{
  "init_std_up": 0.0515,
  "init_std_down": 0.0515,
  "seq_len": 512,
  "train_tokens": 444800000
}
Each number is 500 + 50 x the weight over its row's rms, rounded and kept within 0 to 999. Layers, rows and columns count from 0. Numbers have three digits each. The size before them is the row's rms in percent of the matrix's.

# layer 3 attention value, 256x256, rms 0.0286, rows 229-255, columns 128-255
097:471460453450529488424458535489530537508483465514399530494599371485480461564537428441590495413528457495546518535539459520492465469634555470534495522447382493555575537519488562457564550579491533464507495487437521561516556511503512551418526572535495535561510417549466575472554569500538459532534495591457543476511490463509546549560472483532527451442531436521570470641485524484497462442392
105:486463474487545471514503369423537496510485500458447492509453447531542482432494448484501451521438490436512540502473411499559512440489540481427501501528433471440463412452541531520500593553457551530471456536498443571505476484546512534528440512381524490477453541511529481465611454650437504563472557495489479421489493597493440551418437391574508499539546543501587502445489486516521467429447
101:571552606494451511552467516543498525528492418558460452541608552513477490537498478521529456570523574430397508511449440458488564470512480489604493441510430555558512542505457430491505502477541480499555503547609444457493444519514467539555360513558507456469438560550499454598502517419489478542459487458540470474448527532456563491368478469548511409459521510588528474467561527472459527529447
097:471434470473420534492376538427509428521465488553499434499554556499445539551452384476476460501419432475586453444556454539522463581442528464467491547434435413570567507464485470560515541556479483524501540533627511560458480525523477506540439480468460575546467475510483494519528453534519464588480517503532487492470577501537503584448442588447461553562526474460526492399496413491516450447371
088:490468454406441431521505498541481545499550470507469433435483463500412463571462474503476566488464538565633463462529516499449547551508482597424563582392441502528479532429481517478519531504615579531518418530489553427443510417509501478433532516561459467531545551534575471489475512500442473506443592504548480475495470536562473489508516402470504564436568379434544547511549508554511552429497
093:493456465522541504528491583416481543436613604562564485556470485553456484573421380482490501496477473476487591535448401448509474552554537542481517497517547521543526518578488423541481515535512456540456485445486559515565444595532421409501444581474514553433371474509415482509480465537524459507481525538484479491578545505421553541633485496458495563550387509456540582560555497427524534596559
094:466418533490509496448482432520536470461513532497549557531486457531569579447491516450508524594471421459426539548475524458515534521469539480459540520463517553505563489476450575521590601539482492537487492483571498560538598554562475523447534456493467569523451491530616465565575554391550504561505460497423530565552435505458452469382591581382450525515511525572538515531494535581482492564581
100:387456483515589495409531491512441555524368469550536500485404642517542509509472478453494577454487568513475483560529509530504513453542480537529515526569475448585523468498425565552548379525516490589600558513498492503578526467443429555489572483542599573571512504509469456442548479477543513554496553555492496564540456384567496484437457450545418515421515528481582486375545480495416517565475
097:491552511445414486489510499438611427438460394473490478477467442506482545477502537567413523465571464416499472510493541478442515522536417520513462456480545563455438440493423565583532540481481494487528402537433416493528557449528464420581561471602493536571542575499545468531614583474549479520420477602470498481514471410449583412444524450483493502540524460555465510457544406530512477473456
095:465481569549492444445505579459559485541470567472503508432354537502515409513537594526600468509454497520471412511510451494545476521454591605467552531534519515477624463422447413471520527485486550463509519512472583555515543527553504463612496567459431434449513459468525484540521616512363470487538539402537572359515437476630535428584517477467523447520516520530577516539478500484544507453445
096:468500469491467523615538421498548571435558531489468573566468564492415578426528524498515574510550475567538481473568434478435437517560548496495554483464524535507565524503483425547535535444549465474589521585505529528547540565421474505529520544424537466451511463515460464576456531481517571532486473462514552493502440519439392579471555487516458534448541562492514476493559512527437477415558
095:589500566581503448424532450541547457518495534586422435529531466439573522494528536529516500448451475460544559539491524491505476468419459653483546510474464508510529412581495549467476608430623588451443485520588477375529436546487474462511511484474471476454391474501543457456484367452487522434487484492549473547457472553574454527537451525457519578561532566513552419571492466486505545496443
095:499518480542514470425509451508537584476426444506512534522492511526488433428588661521479502618582517431541430504508543477553330519502468494547447519512496450543485470459545520464499553543519589471523515477491510459473580489517513542533530478512493431456556495450582433520472467523573426461536485434517487464551517518533440506468382486450538463580449592502545427493531516492450487481522
096:545518421518511496498484398551635528553521464492501430522454511429572556469414530437564395499483506430479503443459462572576430525505534505492528454500578631507480504509466484507529502479497549507504533564453539460400389523494458475495549471560516546516470560517457524490520490504521523612522528535500510497532518446530495486524489505580451562427437480532589425490500487549477463472407
099:487435503486478509434548366462459540523428507493531636459515500576537456614482428471397508474538565452519514527444529480415442519438550479438477468476525506495402430444489495585582471466470504446487540510538496540494440434473517519503508461410486442497562514470502416539500504461420500482550545565484537582485545449519520429569545463486485401499529469539477531561503578469476502475493
095:438464462534471499554588448447417501517469430444516590517519435506605494514472437517482512586490426449509537523567442425459449503514499475506508420419549407529442533448522465489431549447443506460534511447440577527422563464569477543416513593562478484522614523520466508461435576473495498465448540467459490504507497564544500567482469467511630498451491505397529525541490508480425455540447
096:564425501498455510501576565531568465474474525443559519483481517508486535431467534584445479562476597422501570629488586540508494521455446478504514521537530481441477505445465506479435432494486560467554506427432450508459502452528382436509531447446464497548459570539501541600534416578517548497459552554481553544533460440446521530498462447520580524485443549534487509557538490598444501521581
097:516527494526468567427520457513489534432494470477543550469525494489477424506439530607489557474439464450486449574515500478414505505492504549542590457509567512495426475521562521521469449495461495607533494524567437421480451420426469455498618481543547466462504482414492463418468398580564528578529539561485586438577459512448499579467397514507479517510505438515429585535536488555505496583505
091:466534596469534416490574470415404482462318523390508491466533503517551584588552609509525482532501503454528469496491550435463537559567500467575496466487536522526467443510440454509580474448493481382522553513405471575526571530463523498537593463429514514467396425507524511541447450572483536503523469578525468547446507421471460547505421429437541499371467570492514480530497486532611503461474
093:460438503548439469508475492460497557509517537512549530449468412464500478424430551516408539498457381496478360597528475487492577478519609552468453551472448486560520433460543452504465509434554520510525486433470535527484493592521452496486447548499447507485452536537567509565506473471555489494498459527502509499565381525547567530554519525453470412465511546483520520589469489368463339573558
091:444531483512482480507489529455429444428501444457570454372500512463471498501521504481481487485497450419488470457488504443482441504595596462530568513503547592519462460508528448407423404560520500542408481474593469481550553441479483538434445439548421532436474424489556497569496419451408546483532501556485493405518410504560515465514511568545591484483424426415524501436532514556438523382454
094:437493574500502428488459596402541543618543486466548452523454485499518495477485515486564514485383523475487516575496525517495566464561535423499504572558520388531478470584480523465443479583549570462458442392545529570497520541554498439479544443510361441450496528440529548493421427496526481444490593544550465522526460551341485523479600480505501499444521508563537511427518452498523523523538
094:436473511541476479492456530542502597515466479501472517473512515469474477503565464520530510476536541528380451426421488516440430465603503512558492511439461497491517507517533469571451505515495490599572440521492568517560498474442397404491451472492568556493552467500545467434468513584443460519548483530399491494482561526538506485470487481531551519494484553459536476500497473506575506542550
098:583533481537471491404555368526541529462463408533481430488510534497513457449572489493417534489496487518517484503531564515505519469463419475471501563625487549567551471452485507543482366465457493546521496421570531501485483450582576529512493502506456468562462474470465470512535552441503406592497518486421521565452554484481543475487495520543463531516509568491529540507604445398469542566463
094:509459564539470460567444516505434508572613583563576563512470572479387432482460569532485509511479547422495511435523579375586457542539510507453591509493544523510539402616445464433498505486482508537425543509484455569492512548502575488495487544481555610448535517589551607471539471568544497433518556422489530461588482577503494465526503500491461554446410540534514455526581452573581506557447
099:488460484544551459493536542462424591550484499487381458514597486508592496590469483559530470543500532415350532523534515546514428468463488631531436481572517481517508500449519541474487445536503526508555430444539577501554601444397469538523506467502549510503443428439483487420385536546442549497422496425463486450485458425503500523525475636511490479451551498453388540479564496540491555553480
099:390487422502536525486514553533411550536555550515451522510458499495513526508508390556524489558493491555575500474459483484472522461454482463475471639546465511584563443602577463516608501481590498552488464501560459514524559424513512460559422517508474473428509494521442519544585477571492504466493524527471485419383478563369572565569492554579551437471442455440470448511487602489484465578515
# layer 3 attention output (transposed), 256x256, rms 0.0449, rows 229-255, columns 128-255
115:583493484463445527567451495438388441523505521565516568439600464566476546541471541553563554477496538480569465491402549441409487528501543469500531488622549500468498515491561400439447412551467431458526472570543495510532435492525610465551555379479471472436440530531539443542463423434492539451451497554515543490498502474418524360591484492475473465559570501421498511558565474566476455538444
120:531541395511422479534534573470541504432417572477378479373511520485469506551550431603490512499630509471576585459521606524470416441501463516536453574511569493513499554514516421589621586450533453523508561496447525594536491435544498458494474422558542441532459486375520420525478460466507538415582458574471527518560489422527474431512559542480502509452461504547496546498604464591573471512523
125:468454441446578434540487456566432408443523604475507470565549475554501489412460495505530468474560436548549470539507545531549450530496501488400500521415463493432470501474484497415504445588512448474571494505525554429518405419494550454400566420467552474502474455442454550466552540532445423446493489462423545539560498549472496528496462472599549575504452479509522542510469539395573579564509
117:458518541589503535559604470525564480413510538504545433516497528501483516530499508553459431461440571530496517481511449590579478416552575498556468413468507555533477471453556457510555513565552548593537529537509444493458510463462461470544499422641457475512383537421484459489525477580507419498442383520496509511553433535450539417500497492591364549450493422501425524504527534454514602567527
105:524438542539513501398432505491480421551561544442537432441379453416450534546420433534572540500497479468436419544477494576579529485478482515457541424555549548558482528504520440523466538488548577449521393523536424481540452497447467497513512605502452539535532514478486558499554448556522573484438531564494545481422475592508550634568493552527449601474560544542491519558534488527463514514525
109:538487428552466442465574449489529471560534469457597490482446535545536514457563541449514516460502547437522475424564465536510452448446498527477473498479457517466456469494470522534477535438365521486505503463432497584474521519544551467487494432447596549431514496423506499507517496537437481467420418546582459489601431442508390528458611499553416395502508413507366516511511498470544521568568
111:520446503517422427471472445430536479486539489596458454472499578480479430516452468428452451470536447535570437542544430446490551509501525479548594473498513514577440507617559529528464526491546500495542562444456593515531499470530496455479441469451534546561402476558500522524374507513368537477590514483586481544508520418391514522487457418389571554469487415562563484498495419525515576512483
120:519444489456587436538423550545487487532491482510442434450516525458441496466397485458523572439527419475510567393483486478553513547482480436530509544482483427582556517464545484479427569506464557400525538521554484553508484448528498456428386463433553455402444564532414498470428482470539400456490537494495447477515469546490515372492554516392373470530621578425501454527457594541480602547534
115:505471577461549489527467583527518527482489582522461531615549422484566409519535451519514419460486441493572475484613475536481547464590530365473584464517373486549494496522506514456476509559436521421543495480464463575524441457462524473467589521551634496518419397440373552466474485548568518593588393511521524437491545454532517584506508566451581466434527536516459537483493525474451532549501
114:503567349454402521486450475501477430467508441512543494441500439527510488488487502500483471540522564430474577573411432585358473494532522458500450615591540519473502452540462457410469512467467497593489445555476481447528465513395390547523566462532509498418547485556497448540501503538499590481500478520461577579632465536413543518507538590519561411475434516490549488545565455438551434546535
112:503503485522524438443530571426556452584516490511419510394612476527572516546513550476526486452428581471536444510471590524462498436525424466565414512587390533535448510582474495534503405549465487525578419453430509467538529510509607507532525457536404472516454531489618495481393547554526561484507452492493511422469522408585573556487482465428536627569558503528412500513462421529481515484378
109:593584546490446490513391577463424435548394410449574472405547576538459527532401577448491538485462540538437401482535425586425496598534474440501497509451523567507538485527472563536447406453494531568548517514507493495442547528492538401522448476519505423543522571497435547558500508493470507570565515488623505555528542510519469437463511475526440518493469503504541482546576492586464485530521
109:456570484519572543602584461471535464490482504499472478469569583480474481468496479537500469509490445419506581580507472492553520496478552505466519478497506511483382419558445524579557460587534505488505476576507503441526439485555441452490562428566452527493524529424451486526460504440530563464633468431445514468504581501514569481536469502474483534514497517487564486562483495473543467442534
113:490417494462485521540489378493494492494477553445508477529544452447462528538499601554534448496524477524449438467484559556507510410524498494434496464424391509461440417397537500532438437457471414543551586466449520606424406480585573507451568450521550470561461560429553486547513506484487518471577419533595529520569507560491514509436508480441557459500555514436506521551576516578449521505493
120:495523568592546436488447511498533498540503487525468421581389617556622471514494613516543501536461521551474378494557544405459554527567478483489562517493451564530612571523450563453422452516459492434475533502446448496476511497563570471494565492522540545413498557488518494473487459496469555445511480470520462501506433521518510580502497546499442566503509422479543448423498494453514506464500
114:505552449400490461489423542488468501487507461453507472491488451482463526490548562516498422463620576556538512486486516535523485487495516446528558514650531516542583523456489429497624551553532542466495522569496524491527455493464497471528538556413519526468433463449538459526476443551505509514483488468573521501351444519451511468574467438507460485484460506536472489341400522538491571514481
115:477488497478494512584523439516528486467462587508400461537522457515459475465537413430559474477538484612437587493517533599551515447521621527425565570550567465463568497564599514487403428540583610459529492459472560484573520492496480440491448455451509503484459437496499522378517438485379540484548558440506523553486581510544533490461447565478429535475471480532529462402508447464559462479575
122:518503603495464490452470489519490533543458472511524467393540555458516496465482403460522573548492502488500569482581397479531473581494499496536533486424490497455511558416514537438504514396477448595504505409533471510476521509600522537507536518425537514528475526518437384494615423492514428620463449538481501509467567521512457411507548532501601472514597486501516568547452458457525491422520
106:438540547428471443498495473490491545505566520447490448575499429517466570503619427461482458452467458481451572548508502409447617490544576426494597481522447506511396519473432549521472573456487555419536482507472392513523551487504523441489545426452437462504501491449435568564387505439506453456534456501427498527467473607551488564483567530467501441475471463468462457577443625543424509479454
113:531453551441589612450393552466450474501446513517453448488512509518408534559420390480514413526588440512546517486458380502440458509508487468527494457472507424547490553534466556510499489507455530471450464460516520426446438428509508514548504507477528564555506561516446470392457538365507520562543550525547415460495454388460499425541389462446579554440554477494505494395413486508537535461428
104:463499560476429509497536540487496472516494386540435568511545503547490440468504469551471554476547460529496516442417509545520463504476517506605517410430489589436442450492447539553510563504432507445454456550401418578520478547400462566384517532507408435510513584463591521520473620450589435472576557526532433453469484478481546459538432555360560483424601497566436490547506562526537482560579
112:465496469556563521523416540535501474549528432500542473469457485478597529454464606489572509549467383536582541474519477433572388462417587513493582486515514547505494554531477476546532495482551501483552474469476628402525558499415428515534529462457467465457597407504467513583553453542577484546492461367445353362479558478577479526517415474427422490551532572520539507540491535520568455512485
110:438481495576588513531538448478412437458538482441431435544464461565519487403553494441546521519511481575526524493598540595584504476459573402488614507508405444444505505507429502517561495470490493410435452456554573541584445505442492566576389545455519387434567478492564476566565572467548537436473466468453484455465507382525487490531504433520487378559472492530497468495530461530497552482561
120:505561505484532533526510505477533503449578499432597486565437467449497503473519523530482554503542588582539445441489485487514517519506473494501477574472495426449412462521495404400452559572563482367575619482607498574521445498432537413393463462533490569420479401459500548482384438526464522469510488485561559581467526544432418532519533504518543476473480491442482484510558438539496599528548
108:448601457575524477548516493513502469541454448475564496467425510509530441578533463500386548479510449504426460518508451466488513511473504520483510467534485573441412444362469550544502506523488539463500463461513577535483510561513534528497494559483503432467579460415479488453546524556519587515529517512503405502478486467445483527501542505461527377463507448482466543584561603492507443524539
116:487449569550438532431495452431437485571463428515463536472508454457495467452451652418555612620490542504495559474453501499503555513530499498564516483489539467430462434463597410574431609516487466566506435523503419564483497485521441518462466573536450533512480489457481496477544509416509456435598546518556532563505551553542428405438510477473427439524443553447534454481455446461482523402609
119:567518500459534617501560487449519521542465493493491413425518467488421525394500474351501483535553532479536494491568420542516438448510532689589517435540440579416567554489541535499503469534545481404546460600479521496460560529471519510562515479486410524507490482415473484532428408536532457556467545480537465420542531668432413537481443546500564530514444458541536511572435536479537536565459
# layer 3 MLP up, 1280x256, rms 0.0514, rows 0-27, columns 128-255
108:490509566466571545467530425506473522534472502446445495427397442538526481530460558444557419482669487525490471452587546542487528460496513478485534403445458475522462545629483543530527484495390393462566631512416589441375501586539495532473485478550440517502462490431504545481538553592431509510576502560431496541569498408422457492674517435475419495529500540447614531438516593553435558441464
096:509480533417578507487463476521438527508527470560556387558518558457496459565547516574464570537583463484541517499500540564452496535506507505411465513522508470442474437564494538580510481445519477487463434593409450546567507582436519522486476472541512513558516497528498488523562517544510619517486490334458441445549527490522433566474516520523362577519552471495538465564448579455585503499508
101:440592451486558472496602403466520505466407430593473570585449508541515524513520541497531506488545469582476474543469531466491400500560579580481573539483480552530576503495499489527552478569445519471479507475477540557507493560457584565518477557585497463567571520470503502524504460477526606531549531457491493442499499378528442513433403499463383527542447536502436527447529557443559513498538
103:501538506512399528467508517512512470475436539425578513442484534563547583550513492537509576450557516492549494557539549576510465370462479482524532524369414447576530539496448539485484551496548367496488512414516475472456587551439548444494435457485567438421511535514490524463482420459496471481573500479520572530540386422416371520431517515583480557503396489523538451620525515552554456526523
103:508455503507441625485502567486495526534494417475523521466593473463435545541517432526471637539534503511527506525531507622499567524461512528439446508492465525468555436407524471492568549533398575548494472461543494499535397623477486431637463661494511576549582543511523540513578445465481432489468455487456541485468528535544424523519426524532475439543468479469558462543450535568418462505435
096:475526561516630480522549439519527503579447495444459519459540483546527506567510416553491528525518503548575485419532556490471452411517499464431548388505443594543531426535446501542496435485531590465497435569505499501486562442539565524550449482475455555454525520505577588496567511552391497535513465523545573427531412393491477559582550497512459482538473470474456535527530600506531477562524
099:493361478483462525486507508399514564496499456490535500602468488548443394506559469473556544474480496483495538480558487459520400537471588535471462464453565438484523540340495439540500540483518450518503518481497476418500520499533577484451473476563497510477523572467497508505585458583506506547522564489485488502579480489470508448540562584566461479505430550526472482632478613436541508485497
093:418433548526492527485556470499532514484507520439446453417478497480356509501458512504441427444581468452483475488475484547511546387463408461519496590520442498597475407542470550479480518536479446570420522510549566519500512449544477550543474481432635549569500593460399547517462462515430524486528393575622518399495568528458480505434533590540458437453428510505427516520509565448449473577540
106:522516503486520546548459374430505611506469520379537573449447461510548474409623507503452538515571528593492558543489405506443497487548498637555477523513541532479594567640446418491540567452489561515492570544438503517493559586476488435481478469498470481577550476535482620511401548521512442561509542470403426572550546511541507443490537496490534553526562394531477597470560472589458428525509
101:463406496479453504453476421463468460473514504433465589502520547532522530538488613467491539577534494525463471463496542492561496439402477450438499576471487518462473454463477548470501426546446460539547523454448524459491537493529544528500426544563472539560465567529581402512436565528461529518457470443528459540488421454522453592440458404556456526530344503545509557580470517551488532576464
099:499529504485472517441490493441526544405548427537446488640437548556486520478539514416460502494534547467485553512548455530490432474375511423410490475470565498588455549520552494509580531537513504515517400489445522495477449472506399611535478561471560527493451462606512572589461575407459432501480523487527533500547519449510496552525566414511545504533611504578492575459542471491616557563516
092:396542496450571509474460523477511488446504505471512535412633525478494451492560451476416474543560418534535540455481493438530471472436548500503552537435572590510479549465553573545466484444462527485544512551488441559609572603529545525491561562508538389544401420420464487434570421497426515475525465474463547556574551404450519451444534510606466558544426502571554503386517562534477481508502
107:479522502557526447403508503442450573533455455534538489607510476480530436504500552465532452473447578519472548520475440439522497442497539562482480558445526543507466569502485422492515521618464494532479505481512460472428532500403463525572508459503538551484582409448455505450499463477537567434614526576453551534502504623476579475491484539499471491515334531419429503473571469473562472454538
100:389564573466566540492426556474557457481344564437559533542433553567444510514491512489573567543479537529442412486451516455567485473560579575584539521418497507494541526447543457500542459526487475571575599517549466525443518496555539490543492485439505471543485434549462444412522536551510515467470497513467519531612512508508506539500458491579503479558430460479468550556397523472393533445522
102:432378520546475460460439453471543547503458524577499471482409390549482556607536488419444538506554511479442555607487576455470470495532459434471536586456432439490556495474419423519520470422507471499462409550416538572456434543437430454523531503496513576497467527513470541542478563496525552486591511404393573457509563436434470480473483483523438563473564400507434479477432547550472557494587
103:463472494483559501488461482461462528509496426481547462519454531555491484523493494508625478498495560600562513472465476574456462545506514525521596452507582496422624410584490464498454531484450538478580547495465455522584469480472519480556482588418585566537511529466461445544452543554532452620457514535581563456497462513507398436517528554498511480601414461574464520494576546556652539497441
100:519455446490482503518544456486527576474498447552419574521577523473569496443452501467448513457463494489436555514414549509500503464518511501446539447449637487548431518572480478420561531571441554526484417525479570537555566494443501511513556482387500519592496489573515494545504435511509533486502519507469429526289530455414505520568535484463510582522482564543513560542581414484519475480493
097:509424615587578508534571601561503466501541453512555467458476577501436461482492521521556499572547562559570379504522432516539449503543467450512643454513463524523434561403451517483560405459635394482479524458566524569505519523501470470501471464529478486459422450441497432579541561530509515497455495472541553582506478512501503436486537485512468505474423517559444522475505493515463567501450
105:498572518470600403465568449494553516543456487425476513446487517477477544547419529496578474595487520537420618494458501423535452586513443442440423494571567517613508435545507442479438490509520551489479567473565522541385509510502480516582491455571442460577399578531535549391580482481494539466437534517562583540441571421419461497440473506600583474458451435464460519512515384486479493419568
102:524479467521516480500550564501529531564537487471511522497532466455551470542545551493502514476452520408431518480507505492571439553504608499464465477550374539446476535555480415433456504466517584503479576457582453505507505446458488568609452577460513539469424615574551462511489527413453591533536576540505425447512608606493546550496477498598441403467393468534509501524455468456413366476545
095:546559553458553473489448544438478486587464395468532526489530437610480515617504405514498497569572571510551483498535534464491402529446473540433482491517442551501535520462436487489491517471470529487519494439509482536522472565543459462471499457468522468456414515532552436522477552535390481548415395411506397465489461524518502494444531422485472517579499464517477512515524507475487539484381
103:460584400515460484520491498447487503489567522584472595600506510450521447487490467565432579554555538470529462460474588540472465542524453471501406427485487540506422482568389520523428536539531500509508466423528464517447508456557553455485514466539466490618460512449498483470572580552458532534452490470582557535511521562471475479578529464467516550582460417544445569480516373420389498491444
102:465463450544461470533494567509618466595499507493569537486536453471465526533464462494510525405511431508403535577556519528518500547534475501588531586448483597451538529563550421523530453469535459463537571503493458517539432557512542466538538491477445528544563556570505451455561560448515566467471547480527539546444484498385547373442534485449407518552546391518512562457422496581473545510549
106:475503614530417574491444556549556515519558449601484469464398466456483457509499492501562482611543426495463565536581480545482530473464556521481431493565484530486379447416511440498571459486467473486524511583507451485540484519427574479407551421491490545518525583510513451464451462533520569540403520521522427461551432484458416554474495506559514500539600605489538517601525489550508440441550
091:513527521502549529479507523481511534577391501336491515559512471491543464606537414554475440501555455494486451404505518526520538484578399588539453444512420505465572539508438431459495548482495476427454539452536537455446599585453422456485475518498553449450564500516496503435480488509420542581486487478452492573589541528469577572499502570513534514438434453555488497435474511448464588512546
100:530502493440506596515551546565519589464522557487560478447571544528495475558505567528569519478459525479465430462597518493519459533573378449407397541387486541460579552439426414533537543486471414554490576476474419514397568385530548454417545450488511513536506466488480558475488502560503495461550586598521485478534412493445475428530528543448563433506438554530512428489380513506440513537557
102:584457545509558456460468543477573518576451478587460540553555518460531517455525472593447493559531587514455527529559449489535485627484517474499479551415503548545441540489443434521519475450503458519500423610504458521494518503425487549512568564506518564531475493524528512521579529517435386439443480435548541448520506466511409444514484532508461344454478519495559400405444472464594487511480
101:456544486467540512485556457457553525488467533550451497554471433556491504490391535364519442414508473451454477481559544461503441414533482583426412462513515490397545487524539485479522503528469548476491500402480515524483465462449651562606497550459563403617450540538527533365478457467413476401569501443521549468431545573549489538558412495499484418553492535558515461512500507594462368507473
# layer 3 MLP down (transposed), 1280x256, rms 0.0514, rows 0-26, columns 128-255
113:428428506530490473523497549580487453470541549495474479398461471451466533589601462486490499463556470453540484535516458435488602499446418487573570533474530489511634479495493556490485412580439491465541388458472502513417582478497532494389478476385494526552490528506546504504464508535473469469515552490550598504510474512488488530497506481498547480545447562541559550419393521491459494464406
102:510522431468435512540415448538550536453548524573524552468479481449446485381511489438557561485573453543365406474490511549470528454477457531521563529542490606513559509464590564453514554505575506494470551513538569477476566531438497434532526558454561472577434464500570511423402464553505483498449431582513601477552486473465505434548423404438492534523445536453517492456526551507484438465475
108:515512484602518460566394564499527456572574414542519406458528450538571602530451433455478555493489543496507536560406539440540536492455532427499501488643478534486428408537501455532481496454503472509564482504585502532524435441619406553503469449489469515580518483478502557537461537506604425475532460537414500479532598554494528526430458549608502573526515479495465571559565464416505482458541
094:527428440455550495492444445467521526582597446483392532567606501536510424528495475497529467593432459511502538489440507447518462602445475487499464437541549499495472498569487447512528446442564470531480516548471489502542452421529538497449535530470444440417484468476460577551479539523506567539483467487524486498491488524607572449488522499446536387405494605439512597400473460521487470485559
110:474581478498480580463586470544559493500555528486524538496418449511558506542573525443485466517516548442418494525490470542550484468642462489400484538533459530515559576578484578473385554527545576506454511526455408502506464452527521510453502465448530485512522548513487517531455502552524547524538520506531489476523413575493437475473516497500439500370393562483513511506467460511528508523523
096:613455483393370594490518494432519482521548510470502549524382531505556484528499464465549450490471548425528433490494458536495533472534480414517486503532513486519494437550471485442454481436443393455481426447545507500474451595484490471500451471459515435508525483491486520618501460504529622520481481494391411629509454545501464381543480455503442518530485536435473530609505459489415458485510
097:479509407575530516500511470433528552536555479396439541525610479477549627489493502459485456509397495449474528453508530565534565498597497533533478421503465512463553465597591616576478519534447459422533584512471527573658466396487588472532523462509496547448453435520524473503437525418434511425545490546500501417472561512456447460408494509441414566486558505507487533457517431578584584419508
096:515543520446543554592496481500563443541476509489561473453553496504528508380493448527456526432486463508575609567467464461495467481445489531485531550498463535419493589594386494520422471398452514495467547490426597545562563491546465471394463595505556430560427592530499519445525435542463609517420556516430423522452517538524528486488527460496517487559518507534605484518509478390460328559550
106:487612438554553474485512493564435538562544549492421530488460590513436521474475560425465540525586435506470501441492450508447587453489464429479472513523634510508553544574560471492464489527487436443556473539448543482509503592473524448501486607456437551499459547511517482516460498551463475444590424575607510530459448446503510488406598545423431547472548554506544495439530514529476526563391
104:487591512536499521514429457498585484503499494501440439545488455513485553526472541532457486547531601454477517572459527605474475468558515604554551456479518432483483446493507512535544387549494480557496549465488505562536452577500536401460565470403516532503451445443560569521404577495492464554478436544488449494547489415547583546487590497479325529470494511568452509423535465516494510509462
093:448466613469522453580426489442522447591479584525518512402585490523389524452502545476541610424495437508504504476513447498423500595613515557536438449543474555468522497549496515555588502419418597565451450594543409464494412456564452495430507405541573480447406533469469589462587462587478547527512474531427489531474428553501624591519430504452530471557489448596464472546484487478435437495459
093:456510478514593580603581503553549422481678528513519468438486377461516518548443453588596500498503478511473493496462487487577514437490560528485409502533432485432569461536504388489532474429493568505453491537467491433520480535508485496453499501443444621465542537398501473489438478612470516484475496530537414403443395485448574551531484432523505536476532551455457491457502502582583454633545
106:486494605502430473560466501412549525477414565515579481454521486575464439527446520601612557542499542490555458522548444458513575596493464598454487532488525492538511549561476490469492513520552441470533590496565440470439530432488586537547547521489537592461451584397482491482492424459556568524568507392410502526454575483536568430426532475421503526454546466548521453456436568394458543490599
101:541505461476553537460430547467403457415558500524443403507464534530529470545594589504532444452510447493492595468514483530421499459430496496395532485540483443481584531437562566450487503546505498489473452460611510510549478499491405536608446526504420545564542512367511466460492533495505456519419510489500482506558636488499446479459483483421548605528569482553500423526537515508458567412594
097:530428512443513504437542496424580493533462517547432560528541585507588501466479539492533464464453502523606512478549445518479527649445428544482491461565558464489519456480541495540472542435473566493468417363520488489528489479522507494563459472499555445530485461433504529509512531517436460502420440503520463583430514494546533455552523473548512488562503386502484459484487498392537541493404
104:529558462397481483511506493485579492469380543519522598428433567552535579541503512546460465538510486493507400483579564550515478507564567601401553525558492494523463500382462529456490467533469525535517545525558541440475510339479541470485495471511510414554423509562538527462657395547538536459463486478443515514382434465541488494513446456516495515555538564494525489503438459448526528511512
101:539474456412451505470508449433487393564565491412512574526534497480534437544431372563518461490445497461573542500494501552541488424474528504488507422500462465562540476529535415377456665522440423498465548532407520440452567550552481550475512471531568488529422474507540499535454527476532517497517506480504528492549576492504481499384603514494652431557432603492590512413496481509519475468487
095:566517498401465440462466517576520515440436502454433503485538506516615548538558489471499486467467547490505624546461513502472472489509482483503417539503446429576486513505470553534497552510413457565538446496525526469564418512441497527613469548564541542578554504422555503396563561501549481480509529535554463428494476513439527540472489565504543488482454410527526480444632569535548510470496
107:461499510514448435460496515529493565450539487477438475535472433568429516472573486657483629557440401496542519457504471510624441435551512571483477488383448635433570499513479471566498471514465472490532564493538513474585414453582538456452611528454501500535472526529495427495461532532495409443489503526467522531485591465611593449516510463418491583479521476625515520428560512461475415534472
099:472437536591515461416467453559492484492401551507509509518573423577481521521534608521469518470587372494467585602443479494453554507531467456527547498455470490521529516581516592442535486472456527439561416455511444548493492590488600437421489474461485507554446521529542440525471511452539612572545460598504475481425496548495539470474461484523478453582473559454489492530489473478584517543509
098:407476535447559491566484511613537488458524567546418544476421548448506428499478430480593528536564511528494535481535428442497620576588384499459502569537427460480537574459440614505545469430568575476584510463507442542522539431463560449374469508471502432492593585559438475475427519459483532461538519435454525556494548517530459433414482469483491559462521454568532493460506523555496441467560
109:477468581424462527498464476480486521533573499632539497367527481536538560502450556497495505469569434438510471519528468506485540443499495522397567525456543455407483511428573574450473480453450584423509578556579413511482529487366534448487559512485481456467398555568537494542537489536561441445428505513472568477545512486512572493431470499496481502497538539536488420548507532489555428588548
103:557523468552517495543578466483563444588506456639642500580476513459574491515514569456554370541475437575523483529513465502519476527457391483373456468515515485420546541534483481488515467471477502525515487570409488530561497427435356604555507498471488557476458541496472510471559473566494447472491536523548501627548429511475517532501574496538443512456391483493585533423488535506541573520506
110:457401486581396521491502546510437476512488529537489423607562551493455481486597480552577482497485435504458514506605473453524489506587480535483474505508482420481472462442525386523525522563460487463519440449488575511445488567476497490500473561428459467465502462548489519533519559486554535447552371517449545562534465515586454479491530550475434445514449495520480461473486497461374452546501
092:526572349472370574563528555455436468457480478412493521541495546478513523462429518569558548450481422497506490417500564482580462536570550552552473518530472480452506450564477500554548460429500559541567444545489507471453560477524585538505547460480552559440511500559532460472414489547582425509495512608550479434437441523525506467524530481399564481496427540497401521539454481489601441516469
102:567419463604512551532540481446547481413531429492473437527512462505477446541456441446460480534533465446549516523523518493560523618606554546485562497463462526576458545481521604516534476502461497564501543521398653489491491443561469511362476484518543472463487553513440530569474570532446413490491579527408494523503508494466467489500490534528502544422527504506523461467513567573503511565472
099:484523578584558408457563420542476420473537451476465538436466554494591547582454530455507474533458479504534484512535585511422458443400537511420458439480488472470542449474463500438517358516371536468592344532519522483504479442559549496543563540469526565532573472467447575464528502499484512436520532513434469461481519522523478483499406477504497506547472540600504512592536520518523475557498